config = dict(
    num_hidden_layers=18,
    head_dim=32,
    intermediate_size=512,
    rope_fraction=0.25,
    qk_norm=True,
    bias='none',
    init_std_o=0.0452,
    optimizer='soap_variant',
    learning_rate=0.0129,
    beta1=0.95,
    weight_decay=0.04,
    warmup_steps=48,
    schedule='wsd',
    batch_tokens=32768,
)
Each number is 500 + 50 x the weight over its row's rms, rounded and kept within 0 to 999. Layers, rows and columns count from 0. Numbers have three digits each. The size before them is the row's rms in percent of the matrix's.

# o: layer 10 attention output (transposed), 128x128, rms 0.285, rows 5-31,37-63,68-95,100-127, columns 0-63
# v: layer 10 attention value, 32x128, rms 0.194, rows 5-31, columns 0-63
# up: layer 10 MLP up, 512x128, rms 0.307, rows 0-31, columns 0-63
# down: layer 10 MLP down (transposed), 512x128, rms 0.321, rows 0-30, columns 0-63
o68 102:547466349410513440528536470557525494475549525483465500491556525532518486459539512522545451532475470546522517504503564524560513475447481506406570496505421549544464554527416494543534597518373528
o100 092:523560542453454424477484500492554524527455549528525546434462482521463561594513491529488498548441470544519454569548503504468492511536678454546382406522481543464545479484528598489492470532496517
v5 100:560512525607531460446487461516488427546522605373543460611487519480588450452536457515635547437554584500466486491549538491482572538543461463513497512576513556434474506451542421549468536446476531
o5 087:499338437439471495542503517467425569503508465478508452476497556386491458454487466469504476538530498469509476581571493435546458569491502560535581479541466491497559560461471548529469482588587498
o37 106:487533452501529527463568409536493483499511479461535481432492508509502512525530445489546513539401464560472559589462476545452481529443642437533524593480488503537568460509576410509468546425483573
o69 099:446468536476506459594536604512513497617525496496510535486537467542441531527358567468465405496456600461496512453483548549437508333513410446430452452528491540553506450534516525419534551550513569
o101 107:485521574504468541448392436503525456386514525542460520522517443549456523435578527498495574466565464506533510390422482508490551582533547529497467432417583471501348497506460443539525459477491476
v6 099:459496452524488688479528457438543510427493420504463569590484489554527573445522477537564492452486512509616480420469426509473474531445463447509602490525533517576453546470603510526558452459518564
o6 087:474536570512471490540491453530486404544438472479528480472467479521584473487458503480454598440461494548440470475415430569539486390442592450451569425509499574521417477505498568409482490448545528
o38 107:528428502458480418454451527469548403485560406429456549457600571494444498587516511500584525471543489491494593516514491462434475505541579455454408569493553501601473541402468495506536502511372526
o70 100:447512445497499493506522539612460567510453573525519530440450520441468518474460583524493424627527515450618336462464521445551553485482424594563443444500575487472520560480481518533495509587511421
o102 099:520496522440466562541531501386522537486579470513482434515492507537486466513517445557542438559484400485463575480547545479466471536485521412570532602458430521469560495457510432581568492514480583
v7 088:564455485494471551356440568551408486547562483504445475460480471445465472434456521516522500470426454501521510481446514501485415572527538518535452501531536548529556491537464565480538478521466470
o7 083:549543561414593546484499472500482486429491521512479501416492462605491476428466548470446589512505582543540502465499459542527479564519464624561451479527489493468527452491444458522461523499513501
o39 097:464423532480525482497508453462507565371533475489512500503506456526468510557422424577606519477526525535520450475551490494493425409564561585533514472453450403527544593524576518549522498426480513
o71 097:461577501560425594491546538606530499524428554475616520602502522523478524475556516474531578535555454543474449505413409529538574512455456337421434496513501602422375464399507558438519533469563468
o103 097:558424460476469475524477545443503454529556524499432555408514541486548514405543386515420440426481437387475588495574582491501522456487418512539568549483464430547514494570485495489448483569471532
v8 102:524510433406490538489487541497496520446547537524468386543468464483510469532545500557502492523518539482560562515490431525544508509597445480466516498500531456508509560458402406509527488530517532
o8 100:495486426411487497515468467416488534496574501458521523451435553600507503494527507494503487412458528525435515432404475502513524582509450538501459495547430449406559443475441520565507478517518514
o40 109:546527537435436570530544519452535484445481403513543433513589526498471553503499436563509536496547490543498496532637489449566494525413507497601530509384550500550464570518471472551505538505519561
o72 100:494594523602558444520487471445466495557440556459519565450535473545557436518556511503540551532479547441597546527516484535465524440483535536491547456468438536537508420518433521490504490471523588
o104 114:474453540561538481513538541664463467507499411454427506510520464394482506517409538502470453539462475475500509462463596518457526482503492444455478508552575520505490574465568474408491487476471458
v9 111:408515502498616478491464495494350489508483471558536555494496465332451483438470515453543477543543471459483507493497454513512430503527553471471479483585461479502411514522454488543567451555461424
o9 109:448565517476527442427520492511437482551553471430527448567581559527499483524496529527513437516519495512496485480458442574476621465547429481554446544495543641555528526466470479537477544565469546
o41 106:575576492474564600418544512501541589490459542477504527395486590486452518476520459457510483513538574488508402596493409411532519498407495459484516376470517478489435457469467591447575491477524559
o73 110:482413538481460464550518598526514425574509549546437501512452471569501519550497414422453486467466435521515521431511562499538466440471470456494488525468497505505422575549605416508425503519508392
o105 100:505464464579519520563426481520482513424404535555509551540500489428500491492544512618494530497420492467492525499501581486471459541524522543492542493491478381435584452510436492448468463492479524
v10 099:472535422456482552591526462491512449481406454511475504516482479568551482476410478503453412530466468455489545520446499486477443451453517516535475491514492456575514554447454540507459475495571472
o10 096:565438502541473520454548497435458524492468576546541487491521434581560401485538501488474488473460483503437456536444452487537491456411471491472473485567483488533402583531517526534562460498462447
o42 101:532488555501447531484402486532501574540519490507459523535591517493459575544404461485459519529497486509541481623531501498398522516527463479488520471528564573397518520434524591514433456433401505
o74 108:487520492433548458537520543558505394451545545472552609517491584449494437493490441560491493491549428502465525436572512519543475504584511565504483477426549406534569466523394429462480468492581488
o106 102:472532513509531451485503489523497518499457443511440436495453548426439529517504548442508517512458597583562484532540577488500522537496553495447514453560444533413465531492619545484527536613432501
v11 095:475476492392511603496435454505465539486566563508500516634471487472497523540552480526508485496428453488536613507482433471470469624591510499503504492504585588538569417505500515582425487519507406
o11 110:560513449473528498508520556544518492525356506518542417467442530470482454414517646487475449508467442405599491478447512497452533548490481433429506429605486546517454509454547474474555541472561459
o43 097:468594439578593552570416477446514575504465479510508469527558513487552504533487464526497566433518502471447591497544513449524474489527490535505538562465474518508420496483503518498564457444480597
o75 104:554468579436433457490578544522559470477571490507471572383566519553447480462400522512388532502548572617503453470491493614416564536462454451591434442503537503417607542512456580462475513467516509
o107 091:453406514537504501496478441617464464481562456505447547570455343453501541517557424540543503556510494450417522518499496495528430473518597553432538528445457429519514475599506475541421459544386493
v12 099:494466510472585525423475506488494619503447541456525478483510473537492488532584534490497469532497463559592477451526457463470525473390497469506388530481634543412536452555468506435423529496561465
o12 085:502500470522537359545472501445543516524490480512523562535463451468430488464359550443441503556578489466453480453577593547449524619478503477531489517563542483530483562548556502484585475439521487
o44 101:456481630539624590539563565535502455431519549469510494498482452567475542468423411480464472517498594505499452541445447487465480517565575535544581467477439478506396438530528426542499457504478506
o76 101:547457494512483501542410474574517584492450463540487362463545505480566523509638436539491439429471530515464591544527560558501538529522440537483593507455466521505557537428495509479446517543484531
o108 090:503526469455389581466574446497491436486501504573471553514508568469570471558526564571539525498583501527567508496427465417506452382495465465499471482501562516506503449450379567570503568536546530
v13 102:475501416470490558496531523507538446486527465616445516615517431650583487467529515551548538467573481446529500429433512450509538539532550476432513490483580566556488488448486517494354518486458599
o13 102:509503565577504519531476492444565559517461494551500467496558456448413525458450506393584486545519504382458573506424500444419499512407530584504550555535495655486491573546526524529503499404492420
o45 112:482478531523485495531478454523532539565488452438355587565463428517481536595546527518498605518548472517400517471475500529490491482586542454435466471469582456395436443554471482568537496470465561
o77 100:591558478377525528505533536563477445479435492437614395441515635468541461477457510549518472561422529484537456573578499470586468532510553517589479466479442416491486512466520536419564558521472496
o109 096:477382525531545516536496500465475541461539513500476586466497522464536474551535489459431469429522455545489445474504487565515553488528433392426469526465471475584567511471499429464494540594446499
v14 094:571557490540502524476440503474547593535623535480531481400503506495487455442487478455528438505454446521493488525564595435469406509424432512532471462473361536498524525512481501517498518578500436
o14 104:464487453447476447469523472484462497497445512512482547519463446589459514607617361561485475483504550602465557517516431416582487532416493516525504559491496429461578483387420420548455496575561530
o46 090:444414500483550543512444447500517553455470572592632487464569383430545454434452552464534571497493548560515495537540547576500571476600456478481471476481438525450429524524496575413562501575403494
o78 108:533519520443654516574525506494512427524500479396456476558494566527497600472434599507436509529503516410492537400433471545529438449459481431531483529463559492550488450531620479550508561429504497
o110 096:568555523579397535440470505490570435497533507564458463400470444466525390478479490512486444435523418441518399539438490458427523535471520540429571519552482516562501594509520494511519441506580502
v15 101:455498498509448521546486490514569386472447564481589448497571446527488506436484501571485508468567509502457558506460553469462512534515491384524413529448566573505520424427434543388542461561557512
o15 104:446463524463472512533534517520491539553551444556511490421560421508507435498494493574511470503426562418446433435501523457528521581498463561526510580534475437454594560508505419574548452444470488
o47 106:561416457398462514524580525472492560422465535543403477465434557516500555428563430515493501534542501478543535563552486468466441580537559583574429523501467586489503533405501513532448505471415482
o79 101:568562537550543466489517509441552429525530468377523560519480488490471434445478555556556496440488503474503554572596479504549477424538523561426498461531464405435446417507529566453392510473578552
o111 091:412590534499562486509431403490533474434433499548597477542465518537480525574455443392480558583558451612492538490465460559446468456402512441524502507411656529577447437571424464467589562554552470
v16 109:557496524461557582554482522520549527506510526566480519370497505527533471490384515441503455542416508582490433499493572446450487497511511482495449522504568589472460500575547482447410521484522489
o16 091:497532405540438438540525532485544380473525447499477496552484449523501481485418542535437543501437545458393504548444463582521493558464593531530432453481387525495534578451470413484488507539537468
o48 099:526504578516544513514462527563573559603555564506453510515569536482495525515528461368480443425530519441430443443546612541466545455513445454515611526458552461553495471521481470453453367447524588
o80 096:454595573527567497465547438573457526503441487555469455519499478432437482487484546499506501547564554481541431544469425506482452527505442460609518462524490504496484408473541594540490559565450518
o112 100:548407528485400506477480482524487526426560514503501522538453528462497608569553405536492503446512433468442564425564538425500502388538470479425578521479580468547451550550474551529597532450462427
v17 098:511486496394507580513529490534468547492431452394402421484549445500488436481441477482520468491484459515479526527474589525561604525410541538480500526387556493468501442485467543530508457536447460
o17 087:516486480480489398531542444545442440540479430455461505474460503535531440433545504474447460499434499485528540554573545521462458448552541537447542426507535458492559516548498385479519411494435545
o49 094:496477482465564450436505499481542514536512553529562533497467599503417613579455433530538601440502491346536546482475528482609501580501494440579554527472513513479485563500494576525473598453586429
o81 099:540508430581536524428470463451546479440471561506455475527374524443533526571581498527502532515500634496391427463577447443487469509571550524535460522456416442396466459513612515422524522526492601
o113 096:535487536471502528578422616552502553484550464524406476526562446511515478435464427523566483483558409576462526492414511507407544520461380488514480514543470556545509451427489553587467524532568340
v18 098:433446411442520631528511502459526430549532564471500568379476443495537591457537478437509562477539486524516471481415427458592427486494445469466546501476579529462540513534472530516505450517501523
o18 090:544430537506492433556486531484577483628505507493541428499498472474471492480414503497442458548512449555547515509530491503403537479508483456516538537494532521559542486494457440477409574512515498
o50 096:507593571478502527467516453504511596431446469471545583570512550509431544616528523522476486442409524495522523518485548491500531521493486535440400496513524500522380446535496565501535417504480518
o82 095:485520563478503518484497483465454569463560519468487511469525617565529490514535498566526441416578512518497486456545425498569480472487511509600460611550449487521472493437555531599419527435487422
o114 088:449488511468461480479570543511512447455423478436514516556492500504465432461516506454643558615548499516510517518486514498537494561423591496473407371494500505503551523421485465565577438540444572
v19 088:504526408509607543529510447473501489618537534516575540472457557440535353481557535547531533518470525479523495477560561442521451448468545501492538489507496477489476458525537548486508573489495563
o19 083:571572538497500496610462512505466508497546526499414484531486457481525557491432529505456507397471499480450513494468389532531405377542459486469494494464532410559497531520440521522426494515551578
o51 100:455529492501437582465478507511513578517499555553523431540651513526514500478531504481523448533501479459544577550472550590481416577576543416509548516495483560503494490370390467534500408476502562
o83 103:490408488552492394508498476500566504449493467442555555480427504472492514509503463450526484548409516571475469563521550449451579495453492500566528532531510502480486508544565472480459547495504514
o115 098:473538566431504570399513535480466447537503484533532506390448500584517483489545510560485488454641522517591412440513458446565556482441497508460426432471523489497536461552551473455538385539460420
v20 095:449537500598591481509528516474376437495501479500424526537505536405459488501482509464399496553492457495480546482514409483563565609571380489557376480519510485502517562460560469501425536476445508
o20 100:522481623387463468613475429480532524490474540495497457594433467544531526462492454567520523596472519485492531503433496475482466581548494541484508406584464565522532515554553508575564468472490493
o52 085:567517520547549526533442446493424480503470440486519540516568416511532526553543556430477396450492612535489530477504451572553545398444516546463460566545474471470522446496465496526430519529543486
o84 110:513449537519491501446562489537558485569466567461571541498496482550452488469478506495461465453442476545575464520521586504457495414503506441432534510416513513511452496601482416427397454460561524
o116 094:385554400533556525427530549465482493536571479579509438461531456386497519459510565487554589502528504448488542574485480535521540489453568483575478490481523435520490528465524539471520616616511428
v21 099:524492531482471546586509408446485541494490462493392485540449506497503582371498504499505505490555491402587493520482500569457572494486538440473569492500535539586435508553568538472452522498473419
o21 097:496535507477476512425502491468455500505483553518555458445585522498558473524507528518499511514466518574610432594470541469508443452482528441483357403512435531464452517547500560471523450530454474
o53 110:441447489528452517533526568491463470538532532492460501600440500489468567587581508469431532451517403524555575480428463457440486524516514418418549525477521506517394489373537564580452511551603519
o85 103:500511483535469533366511567553527499445480475589530445489515465545509440462442530564553412508477567511534477456595528516442583543490472461543481482609443466492566504523582376348521516504399444
o117 093:558423491425524494584479385493590487546495468438443561533570499508441506536467450494569523564514506437380500533472530528587474485534437496459551525437582485479569470512417493617477448417499558
v22 096:583432517474473532518473470434510453546461499423409522464495483443567427578549472555535504633478433529465428520471513514456597525496573474474489502520418480506438382418548461433582493521463504
o22 107:529496520525512491482524545447455529481562529626508489512496499464523589445516478508481509509462567412562498465492512527548618487468433463554524550461505484482554563417468532531416624571501445
o54 104:456592371478445482389511563582538420587518479418505380554515554500534436587495494495488573585540491521459432548464440466469464504519529482505421453525554493579488493483525558498479472538552520
o86 096:471467516530485468458451515522546527371514449476460503466464511476566524479555437438474460441494418570576572465620633610566418470580485542500517550477472552439485494539467561500618470493469509
o118 106:461476479561484533613559409504459491504472542429535578548565470526471444468470469569538526524556521537450493467451463491471492475483527571447469470515611464519573412570523455539478421470492525
v23 099:542490447458560470434510466490465410452507566436616535439489476468497540518493474505491544415516560497647469452488480454491414453506480452475496515531559508420525505461470568496434479509521447
o23 103:505444432507538433580403444483508548587442428511487558530516573448514467483452555477557493485468429452539527481450559506449464542453516513496469514556539557580389477570620554450527488424439516
o55 096:568443569513500599486535471540520446617455576500592510479474453584528445430492389507404541447539431586534543559594482515472461434557506504539454509490504571512440545487450439487527587529503441
o87 112:419592613589534591439517520450446477467519492525483439542529555467540549493496531450524434528612564434484531455475449491594581446511471574383556538460396446522450509447452514520563453531560548
o119 098:528541508359388428514524548477532517462562541455475515485539479506428412563572459607456507566512536556454452527487498514467508569476539501586488432457551514445598438414493475568440487524458471
v24 104:508520426570492554386507465515464475456479500513497423526468602434514410473479507526600514482487540462564511515502530443594505634472531482581457511557381460535499517471545542471482445508454551
o24 098:472456495545545468461495413543506503469535469498511543469533432527445524533527463477541535472586546619602436407459387490574480479475499554484511471393572452521507451469422504576508447515565485
o56 096:478491535559481532498490491466492487491554506521456566529621489504520471475549449547486477498531484443502439566568472535429451459587535461534534539506575475463573515485499479531518509450578450
o88 114:477489571449412513476577570500453494582509501472503475466458439477399551486426624579405491533428542481454561530497568489412601482475491515521488522526463501479396602508425468438540525570440571
o120 096:495552463481533488556385550535515510508408519517498509564508543574532566450566462439510498422440497454382473542512643528530537585492479479472528483559484500484532467563637475455446588519483493
v25 094:439539580555610552518509498468510551442402496439509575497471510485523506529504516550573486468519521444521506524583432496519492457482455530421571463490468460473471562532495518517518487511478499
o25 098:429376476555395533482510515424515530469548453513465437463403459500515531538523588485461514486558397513431549520542508367518519462528545515414555519577487451431549503440542557517504521523473546
o57 102:597465497523663439465462535501461521584470487498480519466498478445528604476403467493436539475504476488561534456433562485485435468442459497480485477406597582536428415596550498463502540492476521
o89 087:453515462458471518508474468601487454485662493538449525561452509542425468564547460446447490478472539587493424473491527542439568482525542459521505520587549531471450480515476518429462568558604599
o121 111:566541502469451526471516522570508453554413540508522503508565508470500420493542529552516481538446620429531488586452449559502428529559546472570485520406411441507510568472536384514556421464421420
v26 102:418479527553565548496488446484433519510461377501568449554455514429539379421494519628505543505449559469474488536525457515407553441566551518524432471554398523497502565452432477398525484508523538
o26 104:542538517539556473561480487530481522461540496514512496538565504496554550487450447618537596537540489520529503460404511484474594452470511550420444560449534477492432583475421508490486559462559379
o58 107:507503642494445441481476532506473484550536551428452588474509565540531473543485502530556445623506512533518473568440483438523418616501452515552625490435483432438453530480488507522521531567533514
o90 101:464426465469485523486540487513493462494420542566547553405377505569446556424520547388496563409550508576442639442538461529506507488523487444511474448527505497552534424555573477494485502445440592
o122 099:542539412410503511424492559522503438570541441529481499550528413457445473575545380419448394480484474445549402521496555545473443530558490433560531433556487480466526475513598449523502371547530538
v27 100:448540490484564551517518446507494485495569495557523430388484547544528512614522486559500519488486542526488578476483542503538452536446565517565481495506494436484493483443476512443514542483494495
o27 093:531514494510433585626425492505420464550471475509563540577559476465496420446471466511551494480524500402486482443447520560437384433545468499535580552436469462516497442461495542498459504406498571
o59 087:560541490480563369509519489449510438450441536501536548554540562477476470477484479485513535479405518470502450598589491458508531531337439616468595476539500490469460558498463466588483467602542502
o91 114:477485588468498510441479535491497630459491498467452506438527486522522566459484629549503440544481507470497539418427468506586547512663464487558387517520471570503533550535449441507530540522465391
o123 099:526471448506564483546517476505508396534508451567508477461480494517499581549508433400459542369594473569508527505537511499438529532419573532444510518488618511472466467540641527492456453464475527
v28 096:538482495496494393522473555518550480471417578448486497532494450462519512441471545479510515543511525540497519533518436558582530446497508500552565505440544469438438511478453487469436526464511521
o28 103:505443497554439548417489489514412454513587501526458519551523552480527466562523422482538500546556517484583432525417525558544517516517633424484586521527548453527481541536531492457532543483342461
o60 105:481559462459493508574442473445581439547489478517436545430415521566419540601414534506419496500437516554436483417458478486506519422422477527479392471444490543559450452488549543437468441502502553
o92 104:448507460567547477544529557555559602392460542512516499406469470476463512423551529455460493354415523502511595554616557441495469582568430459549466562547509508483568512412469517547532545580531439
o124 082:564523609403529450425502503504445474540487496547463487584441462532554602455571544523453525527476513469439378496468546463381582550563469531506490423501481559435470459464507440510480453477516502
v29 097:521529510534506473500577528475349529481560540488480503490494542579513546389545475553523497461494482480433505452439496479468535513500529507495614472497449464560468578390450512617452502507508620
o29 085:565508441456436536506473492461448524510459629499497531566436548650469508509546493540457532575544487525466667504497457527444413489524544510452489419552524463526430488436510538619551496575532492
o61 100:481543560550525376471517436513582491559592450512444465508529479387479522544508517447562556510572417537497420524551481496580513619520500471522392482538480475470511520526486526500476519478572489
o93 096:503421590481538629569483482452590568546485466485536488460568472467454531510414363444521359425456493541490475504450493410472536505482457441463490495490548589457548507500495518440472537461402457
o125 100:488478507471536399443517532504497421385479486566457501496470506485492482541520619579556513514423521425542459555605581524480552522443457495518524629503439493519521499580583468445513513473498523
v30 118:510512543504482380411516502512458498499478462502427413461516474441465485524414498578462493562587586488513532477540564543518416472504472464518477493519572479553476525538517476478349523500512540
o30 096:547446400492480567449457463542468522562477404514387470403557552452519523652495533504465432477486569491488491622482523481476559481556586505369470459587549610448453506495536473545552437526427556
o62 106:489456575513560448622546513413537562496466476439629513573564425493459477430433609447524496497519484469522523504511532500450480453443410422540548537521528452501521563610527537386583462481497498
o94 111:485525483538468520491520524501509478477487577482515474466477439546573457420580517509544501452438512473644488332567511490527493501524545577469516489470444446454550497464478478481499488506579411
o126 111:525524472484506492534459523478485513505454582547530494570440547596498525483474438471424559488483513514395510512458481489538502507500409547575507465501560481528532393507452527577404484503566540
v31 094:477525535409529461537476439496480585437533514475423501539509545532467594564412510469492526520552361477403539495452557384514446428507458501478524485518516515512441500505483579530535494507523594
o31 084:515514515461494517519541556401542458571493531468498384452476592491506420454408451475512441435463536438567511514502465517470515475459474462592528549412527587565572457459525554424475546518498510
o63 108:506528588529549529448405422468464532494434545526452469576454449418596508511517553468476549526540549565486490464528432482525400495557472487381539437564413543465461497477619467553462571541575472
o95 099:480533499539558422476438549498533492508570538492543590497469556535437536522473450568556512551496562507479528501500561546438611525464514550507559607575526435552488518524469519595587477436447525
o127 091:469453411484451538549504500606479494500458369468448557499491382561535495445547554424502529496450433485492534472511522436565439546533555414500438434515465514457497523518418463497561432502429514
up0 103:529477537462475480445474511535516591388528502484400580511479487512591518497533544451606424450482560448550428499453546448555524506578480566462548533434507447515579480482546471480504460468509593
down0 098:505433492508475584448529541552531532582517538526539583488465469489579522453527483576512512537520525541498582488461505554491454449564489489538453480529468560521419406562502483545477553560558593
up1 104:381468512483503612502525508483529448574456550567525407434487537481444488569508437550557514465488439574518403444439474509524506609621485504423481404406522572489474495495467473587571477467540460
down1 098:568468486385510450512445451451556556520470480452426477661518457504625635423493450500516480523486522545497577442488501549464400473469439509472586435536489481528526458479452475442555591442463463
up2 111:377493573547488518521518569496555492552456449525504443544536516490456501419487578477540498521529488497611445499515546443426406524557560455554511490597446510535462511428480473442529511469512432
down2 120:508504513508523517513530559429552520475497522511480423474411473544352573525515533470508490470485402481506499522540483408554440531510503521358458438504443483490544476447479553552475578540427510
up3 102:444482471484471396538502453469473453512391480441571450488530498455414446559571500485502486513462535505525368495490515499557527547579536568531516468530479593452585500539480519463526400439432430
down3 112:450531511418425512546494426532581578497404544458527526552474476556482440451437476438428526471455470641595450508495511473549562523525500426534553464532543491537431512449512486521492526554578411
up4 110:552511421473530411548394575446459612484492514541445524446520492441496542525519523545457587486572527404474541483472455508513478571530513449526496506455502427544482557416449455570515546474551607
down4 106:442494470521524510477441486546456495486584507416553528507476408505524540472524419483477477537461507493406468584499437457520442542524499478462500585549506550558435588422454588454591492581535472
up5 113:505475400522503554496520534494422482446442510515531526531506437492538448443515532497539422494540508497570451635517444452505525512528466543546605412510515532507562578577451489548475495503515498
down5 122:464449439436507531467479472498534495468478478542480531584445587624466518535558540453501524455551608513524514533515502614491588417502563529528514419498490547529438540548496585431517434475498456
up6 095:522461562477559527439450413415575545478438485532581496496467540421433468558409602493511514458514449483481483433513449530551508564519562456495501511494580471474537497398536452617450430478468450
down6 103:588585483459515471514514446544438482531562512455547515616465431565450456482462495449585487495491558421555464458563510395519473557517522598464454558488537458428509544425445535539501477594489587
up7 103:528418618544451490461470475495509543472422453465515477511500490427459556476475581541496443530508574439489519442495477516476445411558602429517416490595484598498476466535504530562479491477393548
down7 086:401543501414566512473469492444444507499550499443490500417535573494497503556474441546460455489500420561505478496582545540595516552478492505472487612385461481450574608476498507507517532556551496
up8 097:471448559519508499496453461536528539539564482503457478525587491473496512534605513438558489460487552509515498511467508582423440380416633534538525568426409519478439579501466553432512455491389480
down8 099:369509450484582458535528435492513537481453482516568494537514539493480549540516525440471494513537442566436500586450468544444481466463417436443505449470548387556438530448476555576520454506496522
up9 096:488446462468546497512510444430496448529534535567502492575385575476521569487434437528492596490483538510496426458585555434593655551521491521524491459485538483560524520472613522539440555483613388
down9 094:467440476527446460540522523577558559458498480619531490543435523514543453556624502558511552504484453510561653491420448457453468566463500545559503548487488498487622507490486538483523485479504547
up10 114:492586568482436516548513555529552556472456521449445461526519372497538505467430552493600511445487430367466448489571439478549490565514440511586541483505526495530515466465466409482604504527501521
down10 100:506473531485428652462513442456566487446514438507455563499471555499556579434456493531495555517492496516523486443534577480611513469429435503433560461536447470512596465520485485450447554473503488
up11 088:520470514459510491492473463486540533463545487435530534637520588521469466475494544458587461550562407415519560528502488539587481519516491485484490520566525489579560546540492494528475437541479486
down11 092:477579500482449576543528538493446480531513491438503501493456538492473422508489573541531508502608392549477398482409575456532490430422455538507530540539490437491572567589478609532443523560548424
up12 111:409467542512517557534611484491558442466529483532553486477491489526522587481526460462601489431490527567399445536466562495483477471468575542444454430460438455475540473600540437522473434467576565
down12 100:475565452550517514498575456490447404461466526469481411476444454435481522513438486536430456511437532577510486458530481550448427481540466477453504495522523455493481604458556439533544557553481356
up13 092:405516487517515523499509478546442550466555493430400531582473427527450492467510482431607485472456395477425534439588455580625548563528524481462474525514437458519585448501503419532512553403504528
down13 096:483579511491513474517495577533496484616451486591506482508486506528476588449459492474463561497552469431508510549484463490520579447466503529629504540431551505490419348512439488490539446508519597
up14 108:485557482461539490466476475546489480542621485476558623594570485539517484552543470525462455463510516535423441529544447517468472497495459457597567465496492462489419518451529569479542470465461502
down14 106:568454467473572478510524522423482520482550513534434477489506511452520528509498547475507519539483531464500515500416523561540574626497561469568459556450486556599500490456547462471448408522459408
up15 095:474563420516601508482569437467534484486449489556544471490580611542505508471528481523563515539499580394449432527511551487496531480495444546577507461473438526547429483531484451398529450485423428
down15 102:433560515497556373479507520424460480580473535439566439498409452488471495532468492569536569553489510572483521444502530602387594453500542504531485439646575540458385506504468497539528444553572498
up16 109:545499486559511520495451479392528479497484438545522450485490395557521519506444537517387458445460555504512447510417520542468535537572544493472603497572510474514496556579456408536506472414404410
down16 105:437545443452495590420576478484490451527499512524498541461454542524524468530485496597494504576550553557530476505467477464467594502465466547423463489484475532429367584547484524446497436427573484
up17 098:523512560608414598484571511461516510514453424470485460449499478529473476440561426490442528488596455371489467533530431530532575549551498497487468403580493462464534505518565498553453461435459524
down17 116:525518516473509486555530443523583439579474490456488523544436546541529482563386485488553457505476516483427446509528618522526513556403465417368573465479537562528595599498567465489508541480503468
up18 098:568405536523531563518536500539473492454502543451485555562469409457570641496468451478477415503469564451402534431465536472541466385526483530579587443510552535519512432501500480506402456501470424
down18 103:443536525448431500514541510509541508503582411569459568499482534445590496485531546482481521476528451541533413479522510592491577475471508431538521526529582481490513498401502483438501473493500547
up19 099:475571417489527500544464483456470534527478508527453460458576575435508488525541507623466556599537367524504512519459563571535439530519500466460448493448409531409471440497485425380491448463455510
down19 091:483514456510521508435465555473511410584531494446528566529411593508528524523448474466507498569583490453622520638550514469573590456579470529468453413506457484509467496507524502496401509524570477
up20 102:436608472524467589544524482549583528492568517488472463542491355462455487488521461488549553488429408423502535443554502499463466544527488524599566511440514534519558534574539536482468423509482514
down20 100:539459498546459530558459435569506494566543446486528588547542489556531578446492436379440534479452475559482472541524458518501495593500510481438485479502511484519578514363483544438487547480532532
up21 107:445488552521472450470472545518443432453463529529439558519491501581552565442558412540445461460465550464473519428562470449440404581550530545559472427417526471564476610441481496541549562495541546
down21 097:573418455467582442484404498544444510631489511432510561516582436457545564523412466516477487430565500473511461520506505469497447463510545440471512545522412569503521471547538539451472496564576490
up22 100:521514557526508385455470538429428531535436567534479517523540552536599581509492519468433564544526560532531459394527504542505456481437579462478434446475617442539557474578456511499550458503566522
down22 090:542479487496500468531476427534543518555538551548576469434559569570437418481431491478567495481501497454445459424541559589474522571498469576433578444463496561425394510490522439491415556427450513
up23 096:594465510415588622438486483396531497526507539544442572449495473392503519429399536471484459516542491471501423412459572525545542423499456527508488456529504496493438465451552466495386482499539480
down23 098:509526507506460457491527535481528451524426526511593551449456583495553509442441455571531618557515513348437528540439563569385501492492529466484549493509404562484497599469493508468409562402474452
up24 096:610508469489483491534473400506464566535419458451538561547494546543529498521493601588552457500453513440466463424517520503508427453482643517550480488488474524545491482464556481377454527515532412
down24 102:454582475498475501476594512512465501538485462422520445440377502478408539494534488598559526495508544605427463430514579487460438479431413430496503531583487520493499565567490586539494507505448521
up25 104:544499523545445465496462499481495413435477450417474441524501498581526501401499487524505515532461510387538518493463450563613465423497614531483525554484515433466548414552553377572477486507502469
down25 104:512467459504530564538546610583497542509490570555491524461523551472512572588490491631446520424564489514463478474567545437527590589514469492488536481524578464487450521440534409483506464518508575
up26 104:582527444521543446576426457417450538393437541491422518557452471588480416489425543496541546378493555486511521473519515593456439580472593491539506471517448545546478475434494452473516504475425507
down26 096:458536553494456486520513492499547494569450457430516534498438523517461463441525500484545455478493426549498516349474469480537566517459539519406534546522503465466515536534483530454562535565540451
up27 100:556617495464497548492497503438470514538449506468587498399485527510473524528554544488523459591501476504429535427514504478424503472618495447541398489461469483527503432474519427481505471471504549
down27 088:442462547515604617496581481613471536544463557513469514530495506484542514578551502557472487517513409441536502506583466535490491510550569484436567522508515561435423558512526493547456524531421460
up28 102:444482520451495445474380400495528591528610521458410459512585561559475510495513505499547498606500553587476533458548472381560571555565506484470451521540417437505487578437383522458469464468565474
down28 117:473491603544502482468491496505440543526535507487439507567421368575556461605593517470449577406505488447539490483535415531570575495520510473485481413455519534578432618509491486508436500417466554
up29 096:556451539460578501550503585520459509503495497585497583536524539558545554528474549507434519500532451484558501462449526474561536530500501453496508422520435381473431503509509484528463495529565537
down29 096:456591510446443503448487524494417486473486487507554505498505480525524490399491511512488484569536492537482531575486523393526477495535431487495539480543511476466508536494573652493515445567512444
up30 102:457571565518546610516483485463474523481402512481463640499466442459668592540542481516429460541506452421515552470571456434576472433418498551461512524491483551538506448453498499502533517443517446
down30 106:500561395499515500586538504584520483497555569523498589422512515462595465458505501520520618601505427567547452491514542419426500499525471405520403549533513500471473423520509527484533537541487427
up31 094:540526571573467511550445604595410467475470560541538503577545536463494506524455460556510493481555466438462462455547421625458501520541523535576395486483489493493527516444518416521509468524496436